config.toml
num_hidden_layers = 13
hidden_size = 64
num_attention_heads = 2
num_key_value_heads = 1
head_dim = 32
intermediate_size = 256
vocab_size = 2048
hidden_act = "squared_relu"
norm = "layernorm"
norm_place = "pre"
norm_eps = 1e-05
positions = "rope"
rope_theta = 73800.0
rope_fraction = 0.5
qk_norm = false
attn_scale = 0.177
bias = "none"
tie_word_embeddings = false
parallel_block = false
init = "uniform"
init_std_qkv = 0.0687
init_std_o = 0.0
init_std_up = 0.0687
init_std_down = 0.0
optimizer = "adamw"
learning_rate = 0.00484
beta1 = 0.95
beta2 = 0.95
weight_decay = 0.049
lr_head = 0.0086
max_grad_norm = 0.5
warmup_steps = 220
schedule = "wsd"
decay_fraction = 1.0
decay_shape = "pow"
final_lr_fraction = 0.1
batch_tokens = [16384, 32768, 49152]
max_seq_len = 128
doc_mask = true
train_tokens = 116900000
max_steps = 3839
dataset = "wikipedia_en"
Each number is 128 + 24 x the weight over its row's rms, rounded and kept within 0 to 255. Layers, rows and columns count from 0. Numbers have three digits each. The size before them is the row's rms in percent of the matrix's.

# layer 10 MLP up, 256x64, rms 0.192, rows 11-117, columns 0-63
092:139123124119114117147172090187129107087137097091121139136128129118138148114177098142123128173114110125136115139143101125137150103172134108133128133154177148105098110087136144139079157133125085
104:190142103137139168164140111090167110128125093122103145173092123069114119152126114123139157140149152114116068182136117128143131144121120111120109118147131145147114100134130098121111146118125160
093:108088082120137101134151093137124099090109135160118097143119122100143123140118092110136162173161142137106124147091179141144121116154135146131157106124135158113111117108133112156074164125170107
119:117155133129135138130153166174127146124100137117121100121157128166115174142152096101169169122125168102133151076109144127090145121130116128147131086136127125122138115116087161128122101114157067
095:156124105122126121174140065128149110139118095073108136158123145133127130150141091156177105149126112141082123090139171109111155146114130154166144133128140146144123120124117128140116186107149149
104:144111141108133153136168127139050119117105140148126104115160147116118156115145141106145141103112183102105097150114099142133124144152126132155136102089143134153101088131140145146112171135186118
097:132108163095149106124153130134122114103135119132139112138121136162115161123153114081160118181152093128086134107083091158115088119169087136165118117168116138129137130154141094100097119145115116
102:166164115113133124132172102139125147109099084135069100169135141091139166145134146102179128104133109140087126181106121131130127123110126115152125122153124145127126076143137128129141109138150085
081:129138161098116141127164110146079161135118114131119110198167110133143147145132113134125122103109145102173152129116148110086086142111147124139137137090105153151153100086150124093119150123100157
085:136138146118116177119159177138174118144149161093139085121129134100122145108143107151160124144092138117079084114109119142107082127126118100130145136113163139144178092114104113136125121104101107
109:154128147099161126144120153166122116096135099127104081152102106106141132108107124105135163150182158123081126135167135161112165123139107094124118091098172148121138131154101149103097154117126130
081:146131148108050149122126128120137126144149151080133149115100113134093124117145146138129146159102108143111090125157117156118151160124148089155140156134148106132165107116072150081132144136150099
112:139113128103155138148112121123142086110107129078116126120082157139136147138121121107134147167172122099099101113124148161147108156167108129139149104163177132125149139092096103107118093089161149
126:123129157142137165116135119138132087086092124134085096165113067086137152139138114094129137119164155121080123092122162156112121139126124097140124123118137188151167116124130152123147111132113134
095:148118166144128150133140103135120121093082101155144097151099121124124150135134118072172121090136192110131103143068092121135104111148138140136154162138114161133140090125152148137111124118111125
111:192115154095072130122161099153129125116125118106105118130151145110133115132144138113134132158172101134159134141115123123071162154113116143150110140168168118133131097128095109116091160095146109
091:130154164108132118128113125117090115114077091108117145160138128145127142149159095127140120102153161132130142143116111133073102130114086112149125196142107116079128126138126163114158183142129118
090:188138101136119129146158105131118142138114156109105074157091083110159150109146107131130128111128147091141169115144148134111087131152104144116136128120167144126153123168143095099121089161097139
096:165139099091130162197143109138106125120121124123119105106113139127084142137156128119110146158135155145099142152073151140136153091177120091139166125098136109130116151115104126115076135111121119
112:182125136116113152126159112130103149155088106130105130133141102085140132118160124081115096083140124109126119141097135125129088133138107121161156111121114145195127098127110147126094163141174146
112:143118116090107157148123140127111145140090118084092085132143135139176145119139131076147116111140162120133134121139115149110093130149136117157184091149135113104140107110127119102093175136182132
105:140133120115172140118148125161129135108092131123133122128146099114115127162113098101156186114133169077127163181140160144111146152108114117128122136125143141129115084062147157109116152128141095
117:132118101079134147143111137119176109139103065135120103134157115127116150141138098130171168156148143118136129099123114145126129138104085115128181145095147151169155119081120119149124149126161151
100:141137152156118119112141069147104128117153121117127127125141152129121166091149132088121173163141134147093126161096128100108126135177117076130127114135162128107080132097089153129129135098167108
108:129130128097106140143113105112141132126135126134126138125100142131123162149139106115137156161172148171083097133117114132107130142185077123130176103146169114099161110083106092143122159089137148
107:146104145129126154141146155138119073130102100114097138130113126106137138126144130125133162143149126138101098175115129189153078134174135106132142096138101122157187123135119153085104136123096150
116:118092157099128172143113129124153132142098143120088139133115153155128136153137109148138163120162143120147123074097146119108174133158069116151127127111132145102140131065095156139110146096128148
097:118136150098118132126154099149131133107143154125101070122131122126099178115121130099152131175161134095144077130160134139119135161138147116124086112159163110151121088113094100152117154103145161
088:140154118105151152121146135133191144110165156063088142130135101097097125128156121096125119146133123089060095141145131104091121142141128110116152125102142143140155103128143151145122129120163137
102:151087163131121113158128107148124098140097169138127138150124167092136118131113131151159148121126121137148147125171157173077124132127086103157098108111116133118134105112073121151133161081156124
106:133123098151119131158127106111096080129138096103074123130126121146099141106133075088163137159143112114092122133136162116109127155122115129147196136126149167164157147120126126151153163146120123
106:180147105126145117162135105106157118079134110099123137155129140078173135109139111112158125174131116121141103108121125162086145120134117135151107108144113165109132131114143133095085150152069116
095:130138141084111158104121120153137120130097122093091127124170104110134139139137111107129134145106154114120077139153116149149088119174100115123179090163142132156149105148171136076127121149117158
087:168088142146115125187132093128120146109137161100127129140160121114110122107124132112145142165173148108129103167136174146130140087137116097153120112075130113125153142136099085138085164126133124
093:144099107116116153141136119175104130089157103094097081133138085094169141132096123138151141160132146128087160128138132138086094198123110119125134145139117109143105135135163139135116117155106129
112:172147107128092141138134125111109118154096110100093170162122098142150126101155072143128172151141134103114150153135108138110134138096088089179103089110129153152142134144113131119112118142111155
102:162171143099116125136125096113112152151090133090106134144127156143152121156125122112142115109162160078115132123137123152083151124118149066119109081142111162160181116137126106148108146128114115
090:136098105099072154143121129109159127147156122118125086138131144111116148097156107115153173133174157062136139109144170099088140149106148136139144138141162114103138133135134133147084129116107107
093:121177131110121152130130127142135094098091108065112165143150129132093148166138129103180121121130127119102134113116146139129114147142092129109158140100183118080118132110157144132099135142151172
093:154125133128097123191130110146105104113096147144142145130118091137123112151151141119108173134173133137126135168127148142090142084115130093140157117159129134151104096096065125099127135093109110
104:160154186122135117138153123118101100133111118123102160152145102115147123097153086085173105110155151115110132145139155113124082162141109113129114118177088161118136144075144136118122129143146135
085:146130125152093140155123091114168126080131104117095136111150127108117149144118133127178126151150094145135086158146109143123139143132094135129132147125159169108197129137089092164103122140106105
112:100092145134142146119100130152112131119120128121128110173119079082097164136167094130136153159151122141147092106144148109121076165132107113122143092154143152133167112094148120089133129125161155
109:152113141130113136151128123124163127115124134113080161143140081106137147099168109106141131159128108144121100161139167129120119159117080158175157153098155193097117133149113133130089140124114139
101:161134154127130149149151162161141095064112091128120126208155099102118147146128118118145123124140132107077126103148126131121128156161128101122112098135118123180132104116131151126125114136088111
091:171120165129151106151163134105102143145101130089115109149113135072145131158100110121123172125140145114122134109118121128126090115111108150113114110101139174156122155173137089134110177114084146
080:152142140139121120174137128143166087094090104102131131132109145162136132092163116144133113155138084139107134144111127157077151136094138092115120139093170131126194132114096158153128123134120119
104:134150131145126121136151103106157095105119133131117132119122162158112132148149115133122141158164106105131074167105107148116132149187112097129176118100120135081123150149150090111134160071150122
110:157140130149115166118127118164115122122117073103093146180129138128167145154161124164127148099134145120110120126118090133112085119187097107175135109135122126131103130073105147135106122120125150
091:107115135136118174126147113170108126087136159136147155124108167112142140126163087128168175104171093128132102146076116102111119100158102134141123118124129105112116125155105110130109117122134068
097:128132140147130131149126096103100097148097102148146154135104100103136148111141078114169153133129092099155127173128157135105132117123095159148104145127129182125123117129141140146064121094126173
090:151138165127073146092113127182118129101120142105116102135115084127101151150107142091140127113150148139169132166088163152135125167118119100145131175164120119157145121115144100128123151123129090
092:140109098103087107171110133167103128128090125135118154183110140135122151132117106160137164122127132145108083118132151138142090155132075122134137089158137138161149132136151092093115148098112162
112:128156178084132177159170097147134131103086107123125112168171064109154119133118081099135138141130126117121157137103133153133135126120081106139116110143102130157137131106116123130136121111160112
094:155119155173133138130107160127109153123124113097105085126140126140101147136157129113133146116147115104067140153072092129126127129141098145169130125150138139095182076112152128150141129088133106
090:150136131097070139128170119160120132097092144105151136169153146132111117152101107110119151133173136164145119145129159148064161102138104078151110104129109111131116133118099135128138132168134115
114:137123152116123145136144113152120093078089142128129116121143132102139142109115107117108115133170131127117161141106121133128124092196128111187118122154174164113153081121065117137109135123139153
097:128120125153134129156120063143138140144098130101152134098195108130157133119152101127114145127138103104121113126079153102128094127159139125111145155139134139181143120130114116122068173093130114
104:141128106125142161129098092117130124143099131098137156155136126123135162134109092120115125138134119108129126143139119109126107180156108144192152152111194156092115137092116120095077130092156146
083:136136125117127129115110111148125134093149107092123137138123149115153133191136126093138173093145159062128142121140142156128106102147115163101125106136096141116180137139154141091091152089133156
092:121148137133098125114131129133102118109146150135141134143180093130129141087127083144181103130125127105123116077134139180136100104109125111198093131122134144122134116103103137137146119095095176
092:170112128140151130147166107166110101127106120125109127137123152052141156144135133159149114143136110109102142135129155102113132123124144120137124112138116193180107080109128139137120175114170116
088:142109105146128175187132170132136148121118133065096124165146147146172131106124110157139115119120109158104132084120146163153111134129141121151122131136116163168155127114130105068106129122109125
105:159146093093170133128121115120114129115128094112121125126104097144165152118112075104150148166143148128109109143120170099112099136134120137196155152088126147152139131157101126111127164090142145
140:154127134107146182140132077146118064080139105121128078122109141144187131141174100120157157145139115132118110154128088147109117117144109129157119136108141110121160117129125128101115151110118154
095:127127132109140145129160150138122122116122080067133130107122129108108151124143123072141141140120174111096074144085166139140124191121146101143114109118187139118160119122125139129134126140153107
086:123165116102064108124129131155155122127121097105151112136120097102114125175123121071178147129110157123161107139142137148103135128155104126125119144152133144177144091135135133076139160160127134
111:157131144129095176136142112119157097116105077104098086139169140091098143175179111085109114151149114122105116121122133124133139112133108116111154117133139162105146146139153088145132128145100164
105:158158133136123172125154120192167101097101105105102117166110113139124143164121097115159127145109108122124124123129102131088151143145120082132132092109124157138151142093118154103132122158126074
087:137149103126067146132125146170148124125105117110093141107113132149136152156152135122121142107120193100146130087150140197128098090109106096127158171139132134134124138113138110090126129126152109
098:143150133153138118142128126145135133088106121141133140147125127084134122153193144104176108136177121116071136126133110146117097149137081141143136131121105137138100149130093157117104155061152139
115:148123143129151150175188081108084134146117142099104134121154085118160118116120097142144129176123148131115158118115136112095131128156126111121103161169124160112119068112107133139113145097123128
084:115118124108154165156124112149115087142135110151125126149133123106150118135119143113124157116108134141082091087111154171133115099177155182125131149112175158149169128098128117106092164101116131
089:156162119147118109178151117111136119134120129063101148140093143122118126128177113089133102146142100109113149133129153109118141125155111128141128145133152154153149135136053126160094144098089110
087:193107119106086167122117110091115136094139108106107152124136125137097123198146145137140129114148101119161114075147112145122125148146097145155107164099112165115148137108100136134122106142115134
104:109161125145090130187137155147104116145114169125131134132143107127122132170118093155134131130149137116116080138105137132136076122113111110166101094091120139137124138139082119063166150114125119
099:117127121139161144169140155136103072148144152122124141189107124107126150140123113156156121106145105134083126168091128142115105132140108129126154084176121139139124124147139086069126125112131089
096:164114118117111128131135128105078111131159136115096140148098090125127165158109131137160210098130111111138130109114119133097124135162098140119137111170093130194138138136122147104136112154119115
115:174113159144148110124147129154098121149128098096108128131164086133118172126127109096117152146165085114113111090117158155141080132174086121110129113091145158136106144092117113124125145130147149
115:163123151168122154134129089153128093151084075135118111141132083085123143166178131114126150158167144098146104128123127117134137103126076088130126158139137167122151096134118127125147125127138115
097:137112158106142179170145139117119106116109157107129108124167132111117149102110127141125175147129092124107109142137135114118122168142082121110198112137148127130128064081127129123113139132137168
104:134141137158153128101125153141124101135108064119070129166134159101149139107124117142136127152116127102135130171155091141133123147169112152157185129131140167124101132088110094130090144129107125
083:158162175110147155115138134103105047128120140115115134147157130093150118113106122138131124146155146072135084128123109149130101088108131106130147074128151131156136156159113131154154124123134132
095:143095126113104144131122143104102108106142076093123097143124153124147142114150129117118141146146107136106071100144127169120087144183105174150132154115142174104147139141133081114098134135100129
087:148122088125120131149167140113138145103137108161079104116131152160129135152093116131133130167157126108148121134077091142139042154172127130122131115117168117145109114105127097133133125101129112
104:145146120135109143158128075143101129135096144106124083173135117140114141109129108120164141138113127093138116112164152141136117178127080144132110152190146150088122129119110068145095138135127126
107:114149119162113088175141156091151150140140118125117108128116144091143146136126128120176134169130120065097135146092137120120089152147090094123185112122140156116115156115108131117102138137128092
102:126140156141120165139106147132139129111121113147143115114146118147167124136138073152127152155126127110126090118121101138110090104142173102108199149092157109126182126110110123133118191118137122
113:167121205131132106117161107109144112136114152122067107161145116135173136115132134122102146120138124116078119117128131117086145134159087126170116135096147120131118115136124084134108142087135146
090:157131181103142113150136122114166097137111137128102146156111133161136128148135101092148121156148101105110142146108136141143113085158059142132126148138128120118117140155125113101112103068094174
098:130156142106139127189162159087105139105140085140113112147137166109110136129133083086176161154133135100130119106106105096105128132126140168117121155148150158099158143128119129115102116101096148
084:133153119102089101138140155149113109091111119075095118167174100122134125119124136151113109118125169094141156125146110129091147133117124117124169130089133172141102160073138095121102111116153142
103:119089144149092160167126100135136125102131136100119102163110103097125123121141116140132147163167117121078098140153140164148131102166155075135145097151109135112139135144130063118119126140090125
116:184108107074130126126166120112157136108158143124143157185120099127084140123113113134145121142150104145138144141097125178104129107164103105122100107164122139154114104114104112137109112090160145
101:127140097111123152198158106062126161129131087123147145155141116144144162110111098143154116130156164133129114100104105129067131119116116143117136130110115112134159125095110128120121155109172111
097:149170124108149122113121113114120156074116140135133175129107134142157181117084130108120142130157135103136104153101172117097090112152134129133163107175123146115105123072089121116106146115129136
103:146139129063163134121136091150161157130140139153109133126124123111168155160174099098186164112114131081089106111110107119107092141144109143150116133129110142142135165135102146139110146122144135
118:152089165134140149120181082111145120120119107093119160136161102159128119139121088072122149124143160129133125131126146144147140122157095125134114133164162130152097063135113115110110147108115161
093:150082134083153138108145148131107147096134116126112110156143078131154134155155121135127132105144154107120149113163124132105115127155084102162094068163125160157159131133116090149128141159131099
103:135081118122116117139167106148114114071137134143111130125098102161183120113166105100150151145119116118127105153117143114121129152157139121148098113072176119127157087077145144139117139124129148
100:172104117106166121130153121129114124129100114090131124108127140126115136096161128097142162148155119124138093150134114168123138136130065122135130090163169115116129105153105125123075166123163180
093:118150115174123130133163107112126082135140126121127107122171124144142134150139103086169115121116143092138143162090104138127145183159158148130123102130164134176113124139087086091138137119154101
099:152139128096092161133148113124115123128130144135120125163131149135135140152114139149186114104140141102110134143160140138100090162120106164139135128148112179081112109122141098078063170120144126
099:138133119112096145148125127151115130127137121109124077112110143091139140169125105119133144119121154051105087174125157122086135153122169140111134133125107171157128146139147132108111192116151126
103:140101153139148086124141104150109098120141113094099157128122105145149184170131087144148136105116137106159155134143159141089093151149148103172081100151134152129117126103102126092129155131133141
098:140077131159105132186155120168109124065128153122134096140138128116145173155104133131146134115131123124095102123080129126134155146158117107131098117087168103137163114145143125133109110098113157
114:128088145137123137152162145163120081120119103086126093112178125112163139129123092091135162152175133148115088141110143174119118141112109158145137094135142107119137096134122116126130138126173084
# layer 10 MLP down (transposed), 256x64, rms 0.176, rows 11-117, columns 0-63
088:105171135172092099111123106150119150140101130083147115168124114141143098140126115116103121145103189149159132130132089149125146120115181108160137128134119098104106151112150119136154113070130143
107:149113157119100133138162139114127149148143118113096143104120170094182116122066132152113138105177140093119102141168140151130132117103106087135127154108118152139099175114138118138123111154152089
103:135165115116143110138093152124141067113096127172139125119150130131074094126179140085133165156134113121105108130119148122161107112141134119130180103160128099116104118136116111165139140137172130
125:150152083143139126138107181114128104150123138122087093102142064169124134143135140153105159128105159111136102125125157125144090131114139137096167095136147140143132087111126146148112110138159081
094:132135161112124142084089110135106120186094137097156126087116119106150124087103118159150135126093122114134117105102110143135122142082167156158141139137144116182145175155109127120144130109116152
102:120120096141106142113125099165136147073161139113129121139109150153096148082142157129132102094107138145142118152104106136156130137184065158153116153140140125105106150151147131128122148150076120
103:162149084107116089138076157132155166123108106142124136128146092182131100112121081145121130126135138125109136139098129108122135103161111136166147127121107115123167132163119137068138134115171153
098:152141142119144119109158118114116098153116148089120127131148093142166104090123141096176119083123151133105135104115082146135149113120145119133120168195115145157095168112141109104139123132086145
084:106072094130142143120102101150131164168152155113123086143128148113110143120132158110116122119107087127127131137087105131151160109116137125188185140146095099120166128137138143142120123101157156
085:139112167077146141138113133174080122097080103102090175129123128126137111111169147087118163117106129115127191128155119133128132133149154124133114147099147150146124117157144130101115134095120108
105:174136102117102112113136157155130147141177132132133077135151122132138110100099127093142140114143144113167102154160113179156128068094113112092126122109155116151127130132140165168119127111101111
082:094148089130187113130136125142140069093098113121131132142126151126155139175106056125122141130164138113111127111152119126114142122165129128103141074163108150117134097150141121138112133100144147
118:121182133142110127160121162128140148119138109134200138161170142124097119130106170174140110115092115118081109120145163115116128134110142119112109103095112157145100150134111091121089134114119147
122:155123099120118158084097159126157153112124172139169139115128140135145116101132149097121168082089132145121103123083146116135143168104172113146090095143184119118130134116140121136104099126119129
107:119139121162077138122127149122117118126074135101123110077144112129110141067179092111139160106142169114107117127107124133127131094160148137143128143133155117169173152153124140111149149126137091
105:140106148138118124154095134128122180114199122134128115099128139110125122114162179139128132163170114159079116142115098109137109098157118119098145139156140130155160103142087102135146127105110093
099:103113133119121159097138138110120127112150139078135107106130162174057108144126117155135135134171140092109164114110121133164181143146127094118124133148138099136139115091167149113130147134129084
088:110117108088111110065126146137139122126142128111148123168105142146113115101116145151147128097125159117102099126140132143154130162106116162121146128132110137116110102132181149098207106138125182
100:079114162093173126132143083137114114153115097132166142131142137129118130120158117115109085112112132121128155117159176154183172111162158103097127144110101137095136139104113125140125113153161132
111:136140161126118167190148110129155123151127077148133151102135127109138092096124138131141099115146124132130107158111111083147130129107100118155125137109063094134100131200138146121148133142127129
108:116113115134113118109127149130098155177088158076115139084128148128133095187112129120142150086085108114112193139118139133133108117144151147118170148116103113156116159098151127134142131122134141
105:131132134108135129146136098101119128124096103132132133110160137069097109152144122100141129095118123141121152102125088108124168166092092180138170176147114151123137146098163107128167108158121144
128:106160129116131121096100123147133159144082144192105148173120092124114129115143145123123091141133110100142130104111121129123103138085127172124133149074147103113153124178137125113129151123125183
098:153148135118161129115133161110102149120143128115146125137127112119182138112147104129139158114132137145160167086113147139085144106081169131153088152139099095110152108098153081129158147086129109
102:091164153125160101092114120104125095133142119143114134148093109123130114148129125115127129125181126147090124100150153126124173125120071161128125152146097094153161166183128127139086127116107145
102:140110101102106121110103120135133150143125129095152132143158100159150134136138105153106129140128101150123175117099113110167159101146182103151107121177101177116116083153126156153135095095140111
113:145128106184092137128141131117180148142144157086119132139103126097116143102115122125145155142113141062143131102110116108093128156113094112136146154146168101158097088147149128105133119110170126
098:138130116128102141162144069141126103100130111114118091143197135111137113160136117163136091096142094160096138104112130114094145136178083179127130152139151134128144158136126123099137124134141135
086:117130115143128137182121130111088100120142145077105174176133150159144124144151117170104102109113117098104168141099114131135140134127147177121138107114119165153128103113081151092113119124136155
098:170153140118077108132148124122116113125138096135132094090146157118148121079150058155109132120145152145158147165111113123127126122147154088123140100128120110074145153124136133144174142100139138
101:142133146164141143091139118130133118115083120155065092141117143135102132142106123112144079155087125117134126125127126108122139179083140124085145154122146181133117164129136106139108164125082127
101:139186149119127147121143101103130116155138145131132158090129138187128112120118135188121109153106121140121138128105118106152103079101140107090099105127134148122112135071143130119096115185119119
097:141090117157063126160115136116121143132116131117129154151135117157092118105132088136109115148117138097124203135160136132136152112164120135124141126156101148072091109099141155108128106121157150
086:154135130148083130114106110135149129123177115139101115189117163097126132095146107139086087158173129118151142149121117112100102154147097124119115118166174109119141123119139096158157149137115099
099:118114090155146137126177103135096125146210138142111146140148097109091187130152129127137114110154133126128100129112088127108149119123113142127124169169139105122113093137087159142133137116102125
107:114164145114108151119129128121145135141112080182134158144127098125149139113119082105097099104117128108160083187182115156140099163137082155116118123125118103134138132103155144115148127145127141
097:088151135120147130142121131126168153107147157148118092101139097165111121115132142097134146170140147126175131147125095067096135122120147125115079141129160127124122103154128093159099155158133082
095:114104123135130124093129126176111088130097143117125128162112083118137135084104101137077110120130132144104129138129126144169141160186108098112132145159139134092126141151112132167089159132134179
097:160137113118115082171143147120111119114097152116162129152134131145120157123167137180088102105097088135157095143144114127151102110130102159140100101136150163176170120099145122101106128131133118
090:112175139132134151118040135105091102126134111119138106172162127163160164150135154122116142111110142130147149104123098118130131155157167119117137104109119133127078132165127151120114131094106139
096:152112137162129102085124175103134143144128152133154144107105122143096135136106132117086161105142136146108132129136148054092097169149114112130102106153120127109131094135134136108189125143157149
086:139159105135125105114173152137175091117135121073098115123083135152148131116173143143134086092119113160116151119149126153127181117127141123152147160118121139100132136092148138168129118098101101
105:157122124113095131167102110125106159097149096148123110139137080120159117145116117157136200140115121126131098121126111129209124079121126155113157117123140159108113117116116125135136140137134173
115:107177095104125146104113137108102131129130099173072139114112135127136134176119145155119190135165122118146119166124110124134146132144104107126161088140124152131118088154151147107129079146111106
107:144104135110142159125125142130151114143111080129112112114122148114111159102134126117159126089162136143068188114111167107141161136131149134083130094120122128164128126135140109155130127188124080
093:112148160140106148079071139125124151136177139125168112108145108094110182095121185120113134142126138127115166121157148134159148134114128101099139125153145117111122115123159114131097080135104127
081:143138149094132076174095140124136083120132148097146131139117119145142105152133144132131131117068130143141173122092095132148148116107202108127138143147109121120166168128109166136113134122108131
099:140144186136123104153141131140139129150160092135171136126138080117178115156150114157104092132109121128095138117135135116080150150136105108120082115108119120091142128116136158117132104103193125
104:104099169156140143167157085133119077117133125180124132140119104138135157151118110132120122125163144122094150103112140150101159129108104084141119121122154096092086157128166162136142113137160105
096:145111133082109111122129127115104133122165140148122145135162153153110086149139171123112165122101102141131132130124148132195081145143152152100134148128148144111119167082106146078128123101092123
102:162155163161107133115121148138083134151108081128115149109121136105115119121137153123122095176152139105106122109115141126113142094156126083094159119171104164106115090170145131127095134138126170
089:119091139109155135147085128105145130131177137117127139155099141134086149130132121150101125142085130149136118109135129150137069101134160166116157137103103147137083142115121160168127142118065148
086:126127113152104130111033134104169126101128143144102155126067128156124153149141151111131139129093120133152129136113106151131166072137130119135164108131127118127150167110119132136108131118172129
114:140096132160150118149105085166166164131156119133130156122144102100163140114134147148106112135099145165134077131093123127117121100074102123129137123135113145163135098170104130115104103164163111
092:146149108107150122141093152158121112118121180104149137143129162139073104124118162117105142110168119115130146124171100106129110111125153165132143138148095142102102109133112136140173096065099134
091:140113131128122109086146095115152173109104153108157155079108124156104196115136135143142122137138166122116126131121126105138127093155090164133094151135162119144074114157104160129106116149132124
109:159102149132106113176109143138111140084129137125150128127148148118075148154095136135160148105149145094125128107108140151125191098104150123108161125104097119114123130089151110122127157125071160
100:111152121112141150142139097135117201126108127155105142108104142138121139095154110139112087145123151123124110112134091091117102150100140092118103090151142166112148101141140164124179175150141122
100:172126112145128110085155115130092143173137117142139107136150124052146141134115144138131111144154142127164132116125119162122110124158149090081142138113111132110107094173169098087117122111141136
080:092103127149131161082097139113125145121155150183151137133100144145124126154117159110087125135119137124118167093155108141143148095117138155146123092127104164147117155129142125121070115132078167
095:152130083147152123143106120125104118143093117120141153170149107123135095165168184125137073119131085108142132136093140142105094121117157129129166112130100109149173126097146103134126171112145130
086:114152118129122141172138108118141083176104128124186105094147131118119119124147108134122174112099104133110105130133141138127152136062186089177114121141134148105150132140159096137129114124121117
090:096123140128153101132159130081164143123136103161110096141119119116126171164193134103085141105120121133133134099102117118121121110113121114132108159140136183112145134123099080134137158175156122
109:135136129161149120104137097146130195136150134144110125160120155139107167117088123130106112149131135104123116154153158097061087147129139097103126162102130103104123144093165140084115144132130145
131:106148104144143145128103143130098148119102139115153183103099094130153149094136156147096162123113135111095114126131129102110121135108120176115106160144113081190188123123108135118121128156139109
091:126168090103081083111137128123134139161148118098126107123135158141095147141127202141132129141144156109112105167091118140140126100095176149132097117123092149108124116138151150137155164128121141
084:134120148131160122136119121117136084135192156132121132135107148157110098118119175114084142131106099130135146101087117104150187085085159122154149132131176114117138166139137126123108123104140111
106:098148116125092138089109156092126134100123155112134116142130148137134129149170165143118127086088140122118157175120095127142145119145097187169121108156115104129148178130131133087125125129088145
105:128099125122153104143109145144133131133167120191145150088093183101141160118135134154142147115155135129087134118137185094142138118135117132105108118102103107116118134144102146167115104176112095
079:089160100136141128129097103169133144132065125092133159110165124141125140097131137170117119141116104087157132106124100134161112098146150128114120112122122161091138184148147138149153124096162145
097:137119161171113112102130167147098122157130115152143187134157112098125114080177093102114098153151129124146143173082113116122103119146140122162133137119121150095079116105133130140121145124113113
108:116126145136124144075138144097145143098075129106106106090152200078131147107132109127119165153120120152134143123142158121129117100097134145090127137130115131168162141160125162161100117129123133
088:131165122144119114126105125126134134124136122177127131099215139150057154154106127115111128140167134137144113111121144105116137144093099101132134115080130129102105155136174130109145155137125099
087:115150128139142153112160133118124090126125068101082138121131114163139129157127153112113081116125134122122138100152083119143135167121178123089150128116116135147111184083165139156130128153126098
091:121131117132117099141186143175125121135162093098150104094131129071123149128132159159147122113154157103139105166129144129125162113114122111142112147114125150108146074125119139174151155106102089
104:165158164143151100140133111145170137153104118152130155087134144124148106117167158117134088120154139127111118112062092104106124114145094134142103103127167116107139154152123107094147105146085127
102:128137093130136097173140148125129119128160154134110150180106107158136099106143097128153132104112114120145114129102184146066155170133116102170141107134148132133131127106111102080148127123090142
092:166127131152098112108112132129150145108168103110146105115088125115119112135132153112135121148109155133131136123071147142130107181169169095189120140153100155102141126120098154145150108100114092
100:152075087146153109104112155099103101145132129143141135075160110131123157132157162120134163117136119138162162130120126144166139108161151119088097136143091091119149117116123190115120136129113115
100:127142103114152119148126125119138095130150110152141132117125144170119128160137133098157142085109128079123171102160134138165142131133136125148091091061139114144116163112190133101130099132093118
105:130093124114102140155132081106102156162141158132170096106141164093079134098108157120144131156151115151140093144110119080126171120151133118108162118138106094095129106169124105139139141122121131
105:158153111170129100127104112146172115154149103165127102099167106130128135126084069153127134115128133146103107150172152171153110117103113138125137143123135110155112137134119077118117081156109129
086:136091069110145101106139124113134187127144121134157150120098132163124103111116140105134092143162119118162146148129160119153118128147144104151140093158102077130118119119155136148131187099114101
097:105161091117168134126113143160115150131057151113125129142133135186158108145080126103129159110097075161142136117121146168113134129092111103152099120108114117103150137128144151122140128119112147
089:117150162099106142091126116119152111156138127136125114163131124122172173142119141145169097111130138120146080121124114091075146137127149091147089106167161126116129084141143155144167091136122136
093:132141091140146113131050127123112149131117127137111096136131128154157155143153120100133097130112107126117095141143122158126118122196133135113142111125122153145103180146126114172123148058146122
100:120155132131115112084149117136160092118147098144127156160112132138118051163112125116108136126155113155138133091106135124150141123131131177139166146116081132132148153110127081107088119129172139
098:166106143148157113102137143096108191103144152149140152135119126137099131121113145112131143096134131169117126147103123123117143123102104134088122159180085112077142119139154105152151147125124070
121:162141121134109148150111129143119087099137135097128144140152136164154122081123136184128109139105100103114159100163117131115146100112127110140101163124102135103083133142147134162136129207125106
093:101129127141057114155120093122141113122158120115109086114121130157154158103159140110159136159117117133160120157077127096075119154148143121099125149170151127154166129104129144145146139118157118
100:119125158133119152087143153132123143103125118197171114143154146144111101095139127141137143100114138108148161170153082154114146108139096107100164091109148088132140121110126098126102107100157129
085:142085176136112110127109137077114163144113133150116137133145130130155099091141093112130115128134116154146159120149145124129122104098174175121125101123119126150070201125141109149140103112117126
090:159106130062098151123129147151117144083123151112139097109140154139143135103118118114123110162141116142163111181116123090088128130126106127114129146137182142154106145135135082187125132119123100
108:176124124136141153144120133150113129142125113106134092128114114134119136139151106094093113084082129113153138112141131125121136120158153153159086097107161133084158099165083146138140146102194114
107:126142126121110144115136116099114115090200153115125085175140080147127170163150124123082150135164113138119108153124126120110130149140124140123151130160157105115142125134116138062154131091125115
100:127108162120083128115111107132153117101110131116117138090083152109150125088122136157092129130155168180116093125132123124163114138155187120091127096158104150142131116139108154157099152128143155
106:148089078133157137148125146144104172107116127164136146142143171128152148133114103114145098089180126127138116125172137108097105151112123152100148132125124118110140139095135109092098080169103110
109:124129123098165137136096115121148165111139150116114068094154106132145130150101140137091087123132154181114163104101133150135133124153106111098121151123086097107165140165133153132135131181115129
093:131189132163132154104130141151136147141155135096146163159072154130134087116134146133107142078120109140106114143083159139139137124121111090147148104146107151117127137092132115081125121170127097
105:120109149136134157108134139141133157095162109141103123109104143137082155116097124127139131081129164072146135182162134101112140099130160125094094119119152123141120104165151127181121114154148098
102:125120088108093146132086114107107163141066126105144092131141149123145128156134107107156119120102168164115135102145172086161134117124101130159142114124086119118123152137151173117135158153117153
091:159147134150082157163103123090147117137067111070152141131102163140128180126108134126144145106123129138150128125141165153135174105150089100145089121155130132110147119104140130127152125123117101
099:134136073131108145136081100132141098149121149132176157167119122124152129109107145103157108113154112154127115134126126090146121158122088141127117134148089159116075154123136134155180136092137165
096:121096129122210105104088157156143108132148127156119138091098144106143144100127168116125087118120180160125131112131137114137114149123111144135118134117091147167127091142133167115096110096133126
111:187143142119163092126181160135134150123136110102111118103143151142137126194109141167132123120174107126100154099146098115121150138127121114081111094106108115112106126149088127111133106152149124
093:117157102139118115141129113121187114144144099111108119131138156136103179139096137113126154100148110083126140148115119133162117168111086131125136148142125081092109107093114164177154105150161134
108:095156099119162104127118132136135120156158130141109142121111124161090112127137115151145160129132142134068117124123098131090107128121083127132152128140098188098143134126175138098137117202142116